Each number is 200 + 30 x the weight over its row's rms, rounded and kept within 0 to 999. Layers, rows and columns count from 0. The size before them is the row's rms in percent of the matrix's.

# q: layer 7 attention query, 192x192, rms 0.111, rows 0-31, columns 0-95
# k: layer 7 attention key, 192x192, rms 0.112, rows 0-31, columns 0-95
# v: layer 7 attention value, 192x192, rms 0.152, rows 0-3, columns 0-95
# o: layer 7 attention output (transposed), 192x192, rms 0.135, rows 0-3, columns 0-95
q0,089,169,154,190,196,134,222,203,203,231,215,217,218,234,201,191,153,196,190,225,208,258,165,176,196,188,187,196,226,240,182,172,254,161,182,234,255,218,212,227,238,178,225,221,197,200,223,197,210,195,175,167,142,163,218,221,230,180,143,196,209,166,241,178,183,186,206,152,239,167,194,243,180,166,220,157,191,213,248,188,218,209,200,200,246,205,214,225,198,181,170,262,244,259,221,211,179
k0,062,191,223,186,160,225,197,265,181,206,207,201,190,205,163,191,163,225,253,177,219,214,249,224,257,206,218,143,169,220,155,198,217,182,179,244,214,203,225,198,171,243,178,202,156,189,229,165,259,205,190,233,229,185,232,166,177,242,242,239,196,225,207,164,235,179,234,161,234,196,219,198,182,187,210,159,193,194,213,178,205,266,198,126,152,197,186,210,211,170,209,183,198,162,211,160,168
q1,093,216,215,173,257,181,200,223,206,209,233,200,189,179,212,228,216,227,194,162,244,174,179,222,210,175,193,190,165,241,191,204,143,175,209,223,222,259,236,249,160,182,171,248,197,188,169,181,201,148,223,186,187,199,221,162,191,147,166,193,212,223,147,147,242,231,150,223,204,155,238,180,164,185,215,165,249,154,214,180,216,234,222,185,229,180,247,251,241,232,187,238,248,275,204,207,181
k1,082,178,191,206,227,200,180,198,207,202,174,217,210,254,192,212,170,166,218,221,235,214,243,203,224,194,195,209,259,264,169,158,217,221,216,213,114,156,230,174,235,186,196,215,152,179,205,193,163,165,137,204,173,158,242,211,165,196,200,199,185,206,210,228,187,201,188,223,181,164,162,173,197,162,140,207,191,226,217,198,139,162,219,195,246,154,189,195,188,181,245,182,225,209,211,243,239
q2,111,219,195,204,182,212,182,147,201,187,185,183,206,195,189,205,186,172,219,225,218,194,217,156,226,190,194,219,210,190,212,173,173,227,162,152,200,177,194,229,205,180,229,211,215,217,235,220,214,203,214,203,184,194,236,193,182,224,192,196,187,175,138,197,200,137,235,158,226,210,209,240,225,252,148,237,147,202,181,240,179,174,195,192,154,230,186,203,139,145,186,184,178,162,228,187,269
k2,087,212,197,202,166,208,205,186,216,229,206,238,160,189,224,190,198,153,220,179,201,220,163,168,176,196,193,228,193,163,222,247,215,143,167,211,254,240,201,166,190,171,187,156,188,213,148,206,191,258,192,179,214,185,188,169,212,155,174,192,229,189,260,214,215,210,192,257,184,203,242,232,225,201,214,195,209,208,103,211,199,202,140,172,159,249,168,167,205,158,230,223,150,160,158,199,191
q3,088,189,171,179,139,188,217,162,200,231,220,166,176,225,178,215,219,190,196,249,174,216,173,196,179,199,204,237,205,212,200,216,157,191,187,146,251,182,220,177,220,175,189,198,210,237,241,223,183,226,144,194,250,181,228,213,257,221,191,196,176,149,174,211,186,151,246,195,208,199,203,222,231,212,202,205,220,246,185,205,199,132,164,187,234,207,194,219,157,175,229,206,190,242,215,154,220
k3,088,199,214,149,182,169,178,218,196,149,169,222,227,255,168,192,194,194,182,184,218,210,235,222,213,171,218,188,192,166,210,196,181,202,172,163,199,245,247,177,161,231,210,220,173,193,204,165,134,198,205,262,205,223,201,197,156,171,225,142,145,236,201,195,206,178,220,187,174,240,210,173,158,269,226,199,260,201,219,193,200,202,257,163,222,210,174,199,142,192,136,221,200,255,193,275,232
q4,103,221,166,236,145,222,237,195,240,211,180,172,217,171,170,218,163,233,207,190,216,206,203,254,228,224,149,254,162,183,192,204,277,253,218,231,208,232,141,229,201,189,224,181,227,180,207,189,180,185,221,219,198,215,165,187,216,203,230,256,156,172,186,153,188,187,192,202,217,193,195,223,199,226,250,179,165,174,216,262,124,245,195,183,151,226,204,204,219,172,244,207,177,169,200,223,204
k4,141,157,225,206,184,205,220,171,187,187,244,186,190,183,222,211,193,184,239,230,173,206,151,164,184,171,183,187,252,201,223,232,241,164,220,178,200,187,175,215,212,180,190,220,245,216,215,200,211,221,182,158,192,199,153,173,217,196,209,207,203,163,193,197,213,204,240,238,199,198,185,195,220,183,251,174,162,204,160,244,196,152,179,135,178,222,206,194,209,148,211,200,265,203,249,132,211
q5,101,222,229,156,218,176,220,242,211,160,197,211,242,208,215,224,135,220,219,208,212,178,205,236,213,238,254,233,206,195,196,203,218,177,232,190,217,217,244,187,261,195,187,183,213,190,177,195,205,168,242,198,213,142,205,142,180,185,191,177,193,220,177,184,215,180,172,204,162,190,168,166,190,187,214,187,259,222,198,232,199,192,209,195,235,201,200,242,181,198,231,173,134,165,202,188,186
k5,105,242,157,205,199,226,194,192,181,189,223,195,221,173,228,236,224,245,222,210,219,234,189,168,256,219,186,203,252,187,221,175,195,251,175,187,180,240,170,259,162,205,152,284,180,132,170,192,191,225,199,186,228,229,176,186,181,171,203,182,193,184,192,141,192,236,208,160,224,214,202,136,183,177,203,209,179,193,224,213,219,175,217,185,214,237,180,246,212,221,184,169,140,175,163,162,186
q6,095,185,223,268,157,178,244,219,261,190,220,207,222,135,170,245,218,195,213,195,209,215,182,233,199,233,221,117,197,151,208,220,214,182,224,185,180,159,217,221,185,134,202,162,172,208,197,167,189,199,243,211,228,207,202,163,197,154,198,148,153,205,175,198,234,197,179,200,219,242,202,179,164,175,205,215,219,186,173,210,198,166,202,222,172,196,139,218,222,202,197,164,191,216,247,177,232
k6,084,200,228,217,179,167,193,204,217,178,230,224,136,237,185,239,178,182,226,187,193,174,228,186,203,247,200,174,196,226,220,238,180,130,157,148,249,177,190,198,194,221,189,236,262,193,227,219,237,180,153,200,162,218,158,214,181,147,181,212,226,183,184,228,243,171,185,299,186,159,257,143,190,198,203,240,172,218,182,200,207,216,179,211,178,183,176,146,189,175,230,212,196,156,238,211,204
q7,098,196,143,218,189,151,181,229,215,173,232,207,213,222,207,179,139,142,228,208,207,211,158,137,237,192,163,194,172,161,232,163,199,176,210,142,156,182,182,118,159,159,204,229,163,238,175,216,158,207,191,184,160,222,184,194,218,234,173,208,212,196,231,178,203,222,140,231,179,133,213,241,233,196,253,194,251,188,177,247,228,214,218,201,235,216,247,238,195,156,195,214,150,177,182,181,222
k7,086,187,225,218,185,186,196,200,158,203,237,173,202,150,206,197,168,193,168,224,196,219,171,190,190,192,182,204,234,256,196,191,158,174,227,238,242,197,180,202,214,192,164,183,213,232,162,215,189,163,191,181,202,207,182,178,204,198,182,212,283,215,159,178,165,233,198,221,259,179,189,185,189,186,202,180,145,168,165,258,171,177,269,226,224,216,209,168,178,247,187,222,265,200,265,201,219
q8,088,211,228,260,231,206,222,229,236,133,165,183,200,191,216,181,194,218,257,193,208,190,249,208,197,194,236,220,194,194,169,173,163,231,189,206,174,234,194,191,193,144,162,203,174,137,170,204,208,228,254,195,168,191,227,211,176,230,197,185,178,170,172,188,184,257,197,254,159,221,239,165,181,241,171,230,241,234,206,207,173,116,207,183,225,150,219,169,155,194,206,222,196,197,201,213,183
k8,055,196,210,177,230,230,206,211,264,242,158,198,199,180,211,175,214,196,220,191,202,173,207,191,180,149,235,201,226,230,179,174,175,183,183,239,196,268,196,210,213,226,184,188,211,154,192,188,213,220,198,207,182,206,245,286,245,221,163,144,248,181,194,194,229,209,248,186,190,196,194,221,209,178,165,243,215,237,223,184,197,216,189,184,202,166,195,225,176,191,221,206,174,228,193,124,177
q9,090,197,186,190,226,196,209,134,187,215,193,200,186,199,179,202,219,184,235,202,194,218,212,195,200,219,185,234,159,230,261,202,170,214,154,130,260,185,186,166,186,209,207,259,220,207,235,232,246,264,198,158,197,212,236,186,173,184,199,208,144,173,169,202,203,185,263,187,213,171,209,209,219,231,142,218,183,171,209,224,171,141,238,176,204,147,187,152,182,162,186,148,186,217,248,151,217
k9,062,204,211,178,199,211,197,151,202,248,227,244,234,162,196,185,207,225,198,181,125,130,259,236,141,209,260,212,149,265,191,204,202,183,188,196,162,262,234,207,244,225,219,201,155,185,230,178,193,207,162,281,167,179,219,228,209,194,159,145,212,229,208,195,194,210,224,140,213,228,185,165,199,199,208,172,184,185,240,227,193,195,154,204,246,196,217,197,202,191,242,177,199,223,209,235,183
q10,093,236,209,240,189,232,199,247,181,261,194,195,195,258,234,197,157,238,171,211,145,177,189,175,158,218,241,222,223,228,240,181,219,171,223,213,265,179,223,189,236,213,222,182,183,229,204,174,163,222,159,186,225,181,183,163,249,229,186,238,201,187,244,203,221,229,196,148,158,204,192,215,216,184,233,241,216,211,155,229,241,193,218,205,211,193,210,152,171,187,216,234,193,230,179,176,173
k10,078,222,233,195,276,172,154,158,187,171,196,175,206,224,180,162,202,224,172,263,231,181,252,231,202,178,202,184,168,206,156,189,148,235,171,264,231,239,196,151,159,219,210,211,230,180,215,183,175,202,170,234,187,178,234,220,173,197,225,182,173,267,231,228,181,208,257,188,176,182,209,164,126,206,153,193,202,203,241,226,188,220,236,196,167,194,206,207,202,201,198,218,199,198,113,216,178
q11,101,148,174,206,221,200,243,205,198,239,221,188,203,185,182,191,209,167,217,181,147,200,166,260,191,205,254,202,236,234,205,194,210,153,242,205,205,201,258,167,215,235,161,157,175,181,163,195,193,182,117,183,219,132,199,196,251,180,194,214,258,182,277,213,249,272,211,192,169,199,169,148,151,164,217,191,211,215,224,185,243,142,219,240,276,182,202,167,210,215,214,224,200,239,199,196,192
k11,102,201,220,183,221,210,163,224,232,153,197,199,237,185,237,211,180,239,206,180,197,209,248,231,225,183,179,231,192,232,189,155,176,234,207,241,153,216,288,188,137,230,210,240,200,196,202,212,187,160,233,202,204,191,223,194,196,189,239,214,174,242,163,181,145,208,175,206,222,222,160,187,179,265,200,182,201,191,296,214,184,242,240,203,206,149,173,221,172,218,164,207,188,229,176,203,160
q12,095,200,218,217,179,216,202,197,176,194,206,186,176,223,188,196,224,221,207,193,247,184,250,208,197,169,222,202,187,195,168,208,222,241,172,149,235,211,155,219,194,127,256,187,238,152,205,206,198,201,223,206,228,205,242,204,162,235,249,187,175,146,171,188,234,94,167,252,235,181,250,184,176,212,217,139,168,188,209,232,176,195,178,215,172,226,165,259,196,177,194,185,197,132,227,244,209
k12,096,214,192,235,159,177,208,169,184,197,207,171,175,216,173,223,265,139,149,225,236,175,239,227,232,245,196,168,231,268,216,176,206,141,230,198,184,215,207,198,225,237,234,111,173,233,185,215,190,143,193,209,228,270,243,223,210,206,201,146,224,201,224,177,181,208,184,211,238,116,208,207,197,253,172,266,203,222,237,186,192,180,235,214,165,216,194,173,143,203,172,167,217,203,139,215,189
q13,093,216,192,232,234,238,210,217,176,177,139,204,199,146,205,204,209,240,197,213,177,235,188,165,175,131,176,175,190,205,177,196,125,193,195,171,147,213,156,214,202,245,221,198,201,139,209,216,191,216,197,172,253,214,198,238,165,218,237,152,195,175,196,277,208,157,181,273,197,187,227,198,207,180,247,171,181,205,158,180,171,168,177,208,180,207,210,177,168,239,207,218,194,151,198,205,219
k13,087,219,224,202,199,171,222,207,166,229,192,175,195,191,219,250,222,183,177,182,210,161,184,223,196,242,259,185,222,211,215,208,171,175,250,177,233,150,177,217,237,211,176,183,197,271,244,251,206,254,169,210,183,207,181,266,200,223,163,209,262,186,238,217,212,139,225,134,212,167,209,208,229,195,202,191,159,207,184,214,210,189,183,266,219,233,196,219,154,231,230,163,220,170,190,164,192
q14,095,171,210,219,170,235,185,193,262,214,164,217,218,176,231,176,208,225,164,209,208,178,156,265,203,192,174,232,219,287,162,188,146,169,236,174,131,222,184,194,180,225,187,255,171,193,186,170,166,177,192,243,191,212,235,232,191,211,229,182,212,247,209,200,196,210,194,216,187,214,180,128,187,190,111,200,232,208,218,267,293,211,209,182,190,195,220,175,195,204,143,187,169,219,161,209,217
k14,086,179,132,185,221,181,214,173,200,190,221,283,207,174,210,194,187,133,173,220,146,154,178,210,225,183,211,213,166,228,232,200,232,184,186,213,217,208,184,150,190,225,200,180,205,234,176,242,247,188,196,201,228,187,157,200,186,239,183,176,188,247,194,213,247,182,242,190,166,227,230,222,227,217,272,233,206,192,230,198,216,162,176,169,172,153,211,181,240,219,219,179,213,183,244,163,171
q15,093,226,235,176,217,144,205,220,194,204,220,228,171,232,203,230,214,148,194,186,209,256,231,135,203,198,237,190,217,204,183,198,139,258,201,187,177,156,229,165,179,200,211,235,204,229,184,173,179,178,181,264,167,201,211,204,204,228,197,164,191,222,190,199,159,229,176,258,233,197,209,234,269,173,199,225,245,226,254,201,149,237,198,199,169,193,244,196,211,228,172,180,217,237,178,217,170
k15,094,198,185,187,181,197,184,148,210,197,200,191,174,203,229,201,217,184,205,213,190,150,202,158,213,236,187,232,177,152,172,205,211,269,154,234,152,231,234,209,214,196,252,172,161,182,206,205,181,197,208,266,203,232,159,180,221,201,300,189,177,206,174,183,211,206,226,220,162,239,231,162,169,206,216,194,161,200,202,245,167,213,202,219,203,199,201,216,254,222,263,208,217,126,204,252,194
q16,097,199,224,209,198,173,252,249,283,216,225,207,202,207,234,202,169,178,196,181,233,215,227,239,195,210,185,208,215,246,186,186,185,158,186,194,236,224,180,251,268,196,180,231,218,193,196,224,194,160,138,161,199,178,177,175,186,141,222,174,190,227,208,198,197,217,191,220,213,205,249,174,244,196,227,241,180,186,165,219,221,170,218,202,181,234,229,202,207,133,212,241,221,191,223,151,203
k16,091,157,196,158,251,203,201,205,202,191,205,205,199,225,224,219,169,160,175,205,182,181,192,212,187,153,237,247,178,229,182,203,207,186,183,247,236,238,233,168,207,242,208,192,206,175,203,235,195,183,204,190,240,227,198,169,235,252,243,190,201,150,153,138,148,225,238,201,216,164,221,204,240,205,169,180,220,229,218,240,167,188,197,230,222,180,181,206,144,214,105,211,238,227,218,218,185
q17,101,164,256,207,191,153,193,206,150,203,185,192,215,172,178,196,219,239,180,201,286,215,210,229,232,233,221,203,193,234,217,161,199,255,152,198,172,203,128,210,177,134,162,243,172,180,218,192,191,175,220,220,209,197,185,189,235,118,249,222,248,199,177,219,225,251,215,214,156,172,189,227,202,254,208,214,200,184,218,217,222,138,204,201,205,223,169,229,208,171,193,198,174,147,176,196,182
k17,103,195,252,214,180,185,201,194,212,200,266,242,199,170,219,215,181,181,159,234,207,180,193,197,197,219,213,178,229,236,205,175,233,158,214,166,271,148,232,244,237,146,174,175,179,242,193,176,229,204,140,209,202,188,209,222,217,211,169,179,195,237,195,304,166,210,205,183,197,184,147,195,221,131,185,160,217,220,252,221,233,158,227,170,149,209,180,188,193,201,220,186,195,237,251,201,172
q18,101,186,246,250,139,218,176,159,178,234,203,214,203,184,197,168,176,220,197,173,232,190,149,253,178,210,260,175,191,211,240,280,251,182,189,212,215,182,224,213,161,216,246,183,164,206,226,194,210,179,196,167,203,213,248,174,245,217,158,187,176,177,159,157,243,190,186,208,204,215,184,186,189,162,185,210,180,209,176,225,217,189,209,202,197,187,142,207,242,172,231,190,246,245,213,197,210
k18,088,227,184,193,174,193,158,166,142,172,210,217,155,192,222,213,185,124,206,218,219,183,210,223,172,176,208,215,177,233,239,195,214,176,218,209,197,201,167,180,192,206,195,214,248,199,209,206,225,241,224,192,197,218,167,212,141,231,195,192,273,233,166,216,136,227,206,269,223,165,217,184,162,281,164,239,228,181,247,205,194,177,282,132,183,243,230,174,143,174,195,206,219,218,199,210,149
q19,089,209,176,198,168,215,245,184,218,198,198,207,199,188,201,222,184,244,230,173,204,172,231,216,132,213,207,208,192,240,230,214,228,217,221,134,183,159,140,231,174,184,180,225,218,204,178,189,177,230,151,132,158,180,201,221,232,224,184,168,191,223,134,218,206,190,253,221,231,179,148,192,238,208,225,207,194,166,202,215,211,178,172,244,231,131,297,197,198,207,168,187,249,217,180,231,214
k19,084,206,210,198,199,233,230,184,219,216,218,197,162,220,184,220,213,207,148,227,201,150,227,173,245,263,190,212,186,201,168,178,191,212,196,186,189,173,234,207,214,205,242,244,189,241,206,145,218,253,231,235,190,169,214,195,181,254,149,199,209,166,219,222,200,227,227,204,181,177,226,226,176,212,168,185,188,218,206,147,242,146,248,244,205,166,152,221,235,167,190,181,125,177,216,181,234
q20,106,176,226,195,220,201,204,221,123,191,209,166,185,134,247,149,245,236,203,208,212,207,225,124,189,214,184,221,203,196,181,226,198,207,224,237,193,252,199,195,145,186,225,201,221,215,206,183,203,245,247,223,191,188,163,166,211,196,175,196,171,205,188,280,202,186,195,209,184,211,210,247,172,152,203,175,191,209,191,270,184,210,221,179,246,244,191,236,207,225,173,228,209,222,171,226,203
k20,087,239,215,196,164,183,245,257,211,218,160,243,227,185,183,199,180,264,250,231,206,198,173,188,195,214,180,197,235,253,212,193,210,216,174,173,199,186,236,230,211,168,146,256,186,176,163,190,202,189,167,190,176,208,246,167,189,249,216,206,140,179,181,175,195,178,154,195,212,243,156,153,218,162,175,199,242,203,185,227,188,197,248,188,212,184,193,205,160,204,248,158,191,208,183,138,219
q21,093,234,206,168,196,133,135,170,218,143,189,236,175,196,194,176,260,190,182,193,176,204,208,221,167,220,216,235,176,236,174,158,149,189,200,212,203,190,282,211,227,209,192,160,192,222,194,166,155,169,205,173,215,208,207,208,225,231,154,233,190,209,199,186,165,224,247,163,197,174,195,195,155,208,155,203,159,184,182,257,209,198,184,243,194,256,224,231,175,193,179,218,198,161,187,214,202
k21,100,183,201,183,210,196,177,239,245,174,223,195,202,165,196,210,168,148,140,242,201,214,212,173,170,190,188,180,95,138,200,266,192,219,240,200,218,249,240,222,222,216,141,215,190,169,220,231,220,210,189,207,260,194,226,196,184,169,218,237,182,218,238,214,171,221,194,113,222,214,179,180,224,212,172,177,207,168,195,165,201,157,197,247,210,196,169,230,198,200,211,173,157,227,168,192,194
q22,114,253,172,236,258,213,114,189,184,243,224,165,256,211,180,203,226,185,153,223,161,189,160,199,215,200,160,193,213,171,197,139,257,195,174,145,286,225,172,227,212,206,246,254,193,210,180,198,193,242,174,202,136,237,205,186,190,178,200,224,228,182,202,201,217,184,213,197,200,185,149,188,191,210,250,207,219,205,185,195,202,273,242,187,136,200,171,189,194,155,196,199,178,189,212,207,188
k22,103,252,175,207,200,174,156,206,195,243,211,196,169,205,213,222,237,240,210,221,192,186,215,206,167,162,249,187,204,194,257,208,181,132,201,230,191,175,190,156,200,227,195,164,209,233,227,245,225,158,168,181,174,209,195,212,218,167,219,245,173,202,226,247,182,225,162,225,216,176,189,237,253,165,222,249,165,150,206,179,202,168,160,228,165,177,198,203,195,199,237,180,254,188,239,171,166
q23,097,145,148,165,215,182,180,161,221,165,195,187,205,196,152,163,190,147,195,174,211,172,194,220,144,179,134,167,200,193,266,224,287,229,195,211,225,139,193,185,182,178,201,170,168,225,193,181,220,243,222,183,184,244,194,239,186,183,241,235,201,179,215,184,232,176,205,208,177,200,179,165,202,180,236,219,218,208,215,223,200,268,230,214,165,202,168,209,241,168,194,191,152,159,224,160,206
k23,095,165,174,196,190,211,161,192,153,221,160,191,211,191,200,210,209,177,201,217,252,156,188,197,132,213,234,192,219,229,192,178,230,202,222,171,197,198,182,208,211,213,184,182,222,224,174,242,188,155,165,169,212,233,178,172,229,209,193,197,155,210,198,194,164,131,180,225,243,107,275,192,241,242,193,235,244,169,159,189,228,238,229,282,230,202,167,189,178,219,210,226,205,177,141,93,208
q24,094,172,153,189,192,188,229,260,121,221,217,199,151,186,248,186,243,190,183,199,217,183,211,182,191,209,172,178,164,192,202,216,193,243,158,224,176,198,190,190,221,193,155,148,242,210,229,221,186,234,223,186,200,212,191,201,200,172,218,242,239,192,195,166,231,203,203,206,194,249,239,259,227,205,166,238,239,211,206,195,185,225,223,224,140,252,210,238,191,218,191,159,183,169,208,184,186
k24,096,186,190,187,234,196,234,247,196,173,167,207,239,241,174,224,149,201,222,177,192,206,178,212,255,181,203,162,201,164,150,204,152,296,195,198,206,211,191,195,232,167,198,250,205,175,170,194,180,189,229,213,117,211,196,157,194,256,175,161,179,186,158,218,195,254,182,183,135,223,219,182,232,198,221,182,238,232,182,214,218,196,240,221,195,209,200,214,176,191,142,224,189,203,168,149,229
q25,094,180,130,248,168,233,153,204,193,211,255,205,199,250,202,206,211,210,202,156,181,220,231,292,163,242,173,218,228,189,192,239,255,257,204,238,193,201,223,189,169,185,234,205,229,218,227,163,207,247,209,187,251,202,177,201,191,240,225,237,222,235,238,211,235,269,198,177,165,174,229,236,193,142,163,196,204,149,164,166,183,243,211,165,201,197,227,157,232,195,207,239,194,151,174,218,188
k25,089,216,195,202,205,230,161,207,199,212,238,206,194,181,202,192,213,179,210,144,244,139,240,225,233,135,135,206,187,217,167,208,212,222,195,211,204,240,167,174,158,196,192,201,191,212,201,194,245,221,195,170,198,198,214,186,219,175,202,177,197,201,225,252,174,197,186,200,192,166,177,182,170,194,172,171,223,180,256,205,199,237,232,210,208,198,184,228,202,231,216,193,193,131,193,235,203
q26,102,167,220,173,98,214,214,186,213,236,186,216,208,162,173,125,202,212,234,160,189,190,196,224,216,228,213,187,142,140,247,231,150,217,177,191,190,224,217,170,164,219,192,210,180,148,187,198,219,220,223,205,283,144,221,219,235,196,222,184,217,167,236,191,180,216,190,171,225,216,185,206,233,221,249,250,207,171,183,174,222,205,164,171,215,165,195,183,168,227,199,235,162,203,240,170,159
k26,096,170,196,169,265,158,202,222,118,184,218,263,206,183,187,237,216,183,232,235,209,236,182,229,213,197,224,169,178,174,182,221,187,223,265,192,164,176,189,218,203,240,202,202,182,133,227,209,220,181,190,187,141,155,233,230,190,213,184,169,228,176,180,179,269,152,224,169,229,219,192,223,244,203,174,150,128,146,187,212,197,195,166,245,193,211,209,212,198,219,173,256,215,237,165,280,202
q27,101,221,195,217,198,206,232,177,165,232,250,221,204,193,213,189,233,185,174,215,213,154,187,232,202,259,193,176,206,171,211,192,259,175,172,247,193,188,209,210,216,194,212,162,204,205,168,183,216,213,183,248,200,206,170,191,211,179,213,203,212,170,245,252,188,292,205,226,193,188,153,176,163,168,173,213,193,189,151,218,148,192,185,227,193,198,213,219,179,187,218,255,216,172,170,136,183
k27,085,189,159,211,176,220,201,214,229,200,233,164,247,204,191,267,180,180,132,262,210,268,187,194,209,225,192,213,146,167,173,193,190,165,175,195,134,236,180,171,188,185,208,170,205,196,214,188,231,200,187,165,168,157,186,167,237,187,205,185,207,206,203,104,201,208,263,166,212,167,184,209,195,197,192,203,182,180,192,166,189,197,180,204,194,206,241,205,233,242,202,148,202,216,161,224,207
q28,091,213,227,189,243,189,207,223,208,229,166,206,203,198,203,235,134,198,232,208,190,183,180,201,241,227,239,156,195,250,195,202,193,146,174,193,132,195,159,171,230,226,247,171,198,237,207,161,194,240,144,209,166,217,212,249,217,147,177,191,210,176,218,186,157,199,273,163,185,193,156,198,136,245,246,159,157,263,157,208,190,246,230,252,201,216,223,217,178,181,240,196,145,245,203,204,195
k28,093,197,230,183,190,228,214,165,191,189,271,198,184,194,186,235,189,174,143,247,138,186,188,248,197,194,262,162,202,227,195,235,210,184,202,222,245,226,171,231,176,232,174,238,215,259,202,207,234,168,181,223,222,143,192,221,201,161,122,197,235,239,145,212,136,213,222,142,206,166,226,233,195,154,225,209,217,252,200,210,186,169,193,158,154,201,184,187,167,244,184,206,273,218,239,208,209
q29,108,221,207,185,232,200,180,254,186,179,228,183,151,230,174,215,223,164,196,214,142,147,264,162,128,239,185,219,254,239,233,232,169,184,220,194,202,207,200,182,207,211,216,173,145,220,233,206,211,168,245,196,257,185,199,172,217,248,155,207,250,177,224,191,187,187,192,210,189,230,228,196,209,225,201,169,254,160,246,258,203,181,206,185,258,250,198,180,184,192,209,198,192,199,180,219,171
k29,096,164,259,221,246,195,216,207,198,206,215,199,218,214,241,227,188,217,239,164,185,211,199,201,272,189,247,169,177,197,111,243,248,211,206,191,159,201,226,167,173,186,180,212,185,204,184,164,185,196,208,142,190,201,226,206,230,197,249,166,193,185,223,168,198,190,219,188,150,172,191,214,188,204,247,163,107,209,217,228,147,278,192,177,230,188,201,275,192,214,182,201,234,235,199,247,203
q30,098,212,194,223,211,204,168,234,148,183,226,181,183,209,224,253,128,227,189,230,184,248,195,237,266,217,205,227,209,210,172,204,219,190,255,265,215,198,226,209,209,154,223,161,249,218,189,175,236,204,197,218,210,195,167,194,173,203,152,232,222,129,238,210,216,240,217,156,212,183,136,178,195,175,149,192,245,223,211,214,158,205,203,189,159,143,198,218,234,211,139,210,222,187,137,173,172
k30,086,256,132,177,231,244,205,199,203,226,189,144,188,166,182,129,208,203,172,220,220,228,207,220,179,172,166,217,185,199,193,199,251,178,220,212,196,239,206,168,241,197,154,207,270,159,231,163,205,157,195,209,146,176,184,176,186,150,167,221,178,155,201,221,223,156,235,197,236,194,188,194,186,228,180,174,163,167,206,163,208,190,215,165,166,232,193,215,168,180,176,243,230,212,210,199,200
q31,094,217,220,189,179,192,221,234,223,208,183,230,169,221,179,214,228,210,238,230,260,142,193,146,257,200,181,190,212,225,192,183,235,233,186,270,163,231,199,184,208,195,226,172,199,178,204,206,232,162,217,197,99,244,161,270,210,209,158,130,176,226,241,166,189,217,215,144,236,196,191,166,173,227,246,199,237,182,185,203,202,239,205,221,180,216,173,244,194,165,262,215,233,214,185,219,200
k31,115,187,215,260,177,222,184,174,199,258,224,162,193,214,235,204,233,196,188,235,228,173,179,126,164,215,176,207,222,202,255,197,203,220,199,179,197,188,131,226,197,192,175,189,202,214,219,183,226,228,186,189,185,205,152,208,221,171,234,203,176,234,224,165,206,178,190,199,208,198,224,146,171,117,185,218,151,231,216,215,174,197,167,157,187,218,184,233,192,166,275,246,192,171,220,198,183
v0,083,230,204,211,141,191,211,232,199,189,199,167,207,213,179,209,178,146,205,224,234,188,215,186,260,269,203,244,218,203,213,254,213,162,199,217,247,196,244,203,178,211,215,224,206,192,197,176,193,239,203,222,157,201,234,232,237,182,222,171,254,212,232,201,169,248,199,97,207,152,161,235,174,199,201,209,187,216,197,200,168,175,195,210,193,176,241,155,222,192,217,243,205,236,199,182,234
o0,076,233,214,162,249,171,177,220,196,139,185,233,153,183,159,205,149,143,207,185,189,190,203,140,205,165,204,171,200,179,215,159,167,220,174,239,203,199,284,183,184,189,169,220,225,226,225,235,198,203,189,185,233,197,243,201,223,231,169,196,159,232,171,169,153,108,214,175,162,247,206,196,224,183,211,156,253,273,191,173,204,188,202,156,189,199,156,196,221,216,144,218,190,202,263,187,239
v1,075,190,252,177,225,220,208,159,186,179,229,236,198,220,218,259,203,206,200,203,195,199,199,238,157,97,221,135,252,200,197,224,197,210,194,179,183,216,142,188,205,252,233,211,199,217,166,220,174,174,136,211,233,210,178,158,152,139,145,215,175,148,237,216,207,185,204,156,213,183,251,221,173,190,207,201,219,180,228,190,205,214,164,212,226,167,210,128,222,225,239,181,221,207,199,208,243
o1,067,188,181,207,212,214,180,221,150,192,215,194,150,197,171,197,258,216,193,222,261,234,168,181,130,186,167,184,191,210,178,202,174,204,252,219,239,166,183,176,188,210,157,176,195,225,198,175,204,180,177,196,247,209,218,216,241,220,250,211,220,139,254,204,224,184,176,197,212,195,146,191,199,210,135,219,189,165,185,141,173,170,210,212,157,198,269,236,164,161,141,204,240,197,191,172,154
v2,079,136,215,190,183,172,201,180,159,171,205,242,196,224,177,172,141,204,219,244,173,191,214,213,190,173,181,219,196,209,202,223,226,187,149,165,216,191,251,208,118,193,180,149,222,220,185,220,217,174,188,187,182,194,185,201,187,208,251,206,164,202,185,227,211,193,195,214,182,249,177,185,122,195,187,201,247,221,153,231,177,196,194,152,224,209,254,195,145,262,218,108,231,206,194,219,219
o2,072,237,176,206,163,192,198,198,201,166,203,204,175,255,201,156,181,206,221,216,186,203,220,250,201,211,242,169,205,146,267,177,189,207,146,188,189,188,201,218,240,176,181,209,237,211,191,196,172,231,216,187,197,172,183,201,184,198,228,191,215,163,187,239,196,228,178,221,167,223,177,242,194,157,190,223,203,182,144,215,215,195,225,255,208,195,226,210,164,195,187,155,199,212,242,139,206
v3,086,212,190,211,159,214,207,206,202,190,139,176,192,240,226,216,178,196,226,232,174,184,241,203,95,191,225,225,208,137,213,204,252,234,237,221,185,146,206,219,146,235,181,179,273,214,174,208,203,204,198,256,210,206,209,201,174,235,173,193,189,232,197,155,221,250,203,192,234,177,166,229,192,214,269,193,203,224,249,208,109,229,235,186,215,198,191,152,203,172,202,192,194,217,208,216,181
o3,089,196,225,224,252,165,260,276,251,187,185,203,225,245,222,199,195,194,186,217,241,208,160,163,251,154,221,180,240,264,156,215,187,193,208,225,240,224,189,200,193,213,212,165,154,237,163,172,228,205,256,192,185,159,179,197,204,149,188,185,238,210,224,157,245,204,186,247,188,249,195,219,226,240,227,177,197,222,144,199,161,202,190,209,171,227,151,204,233,214,184,154,229,188,209,172,188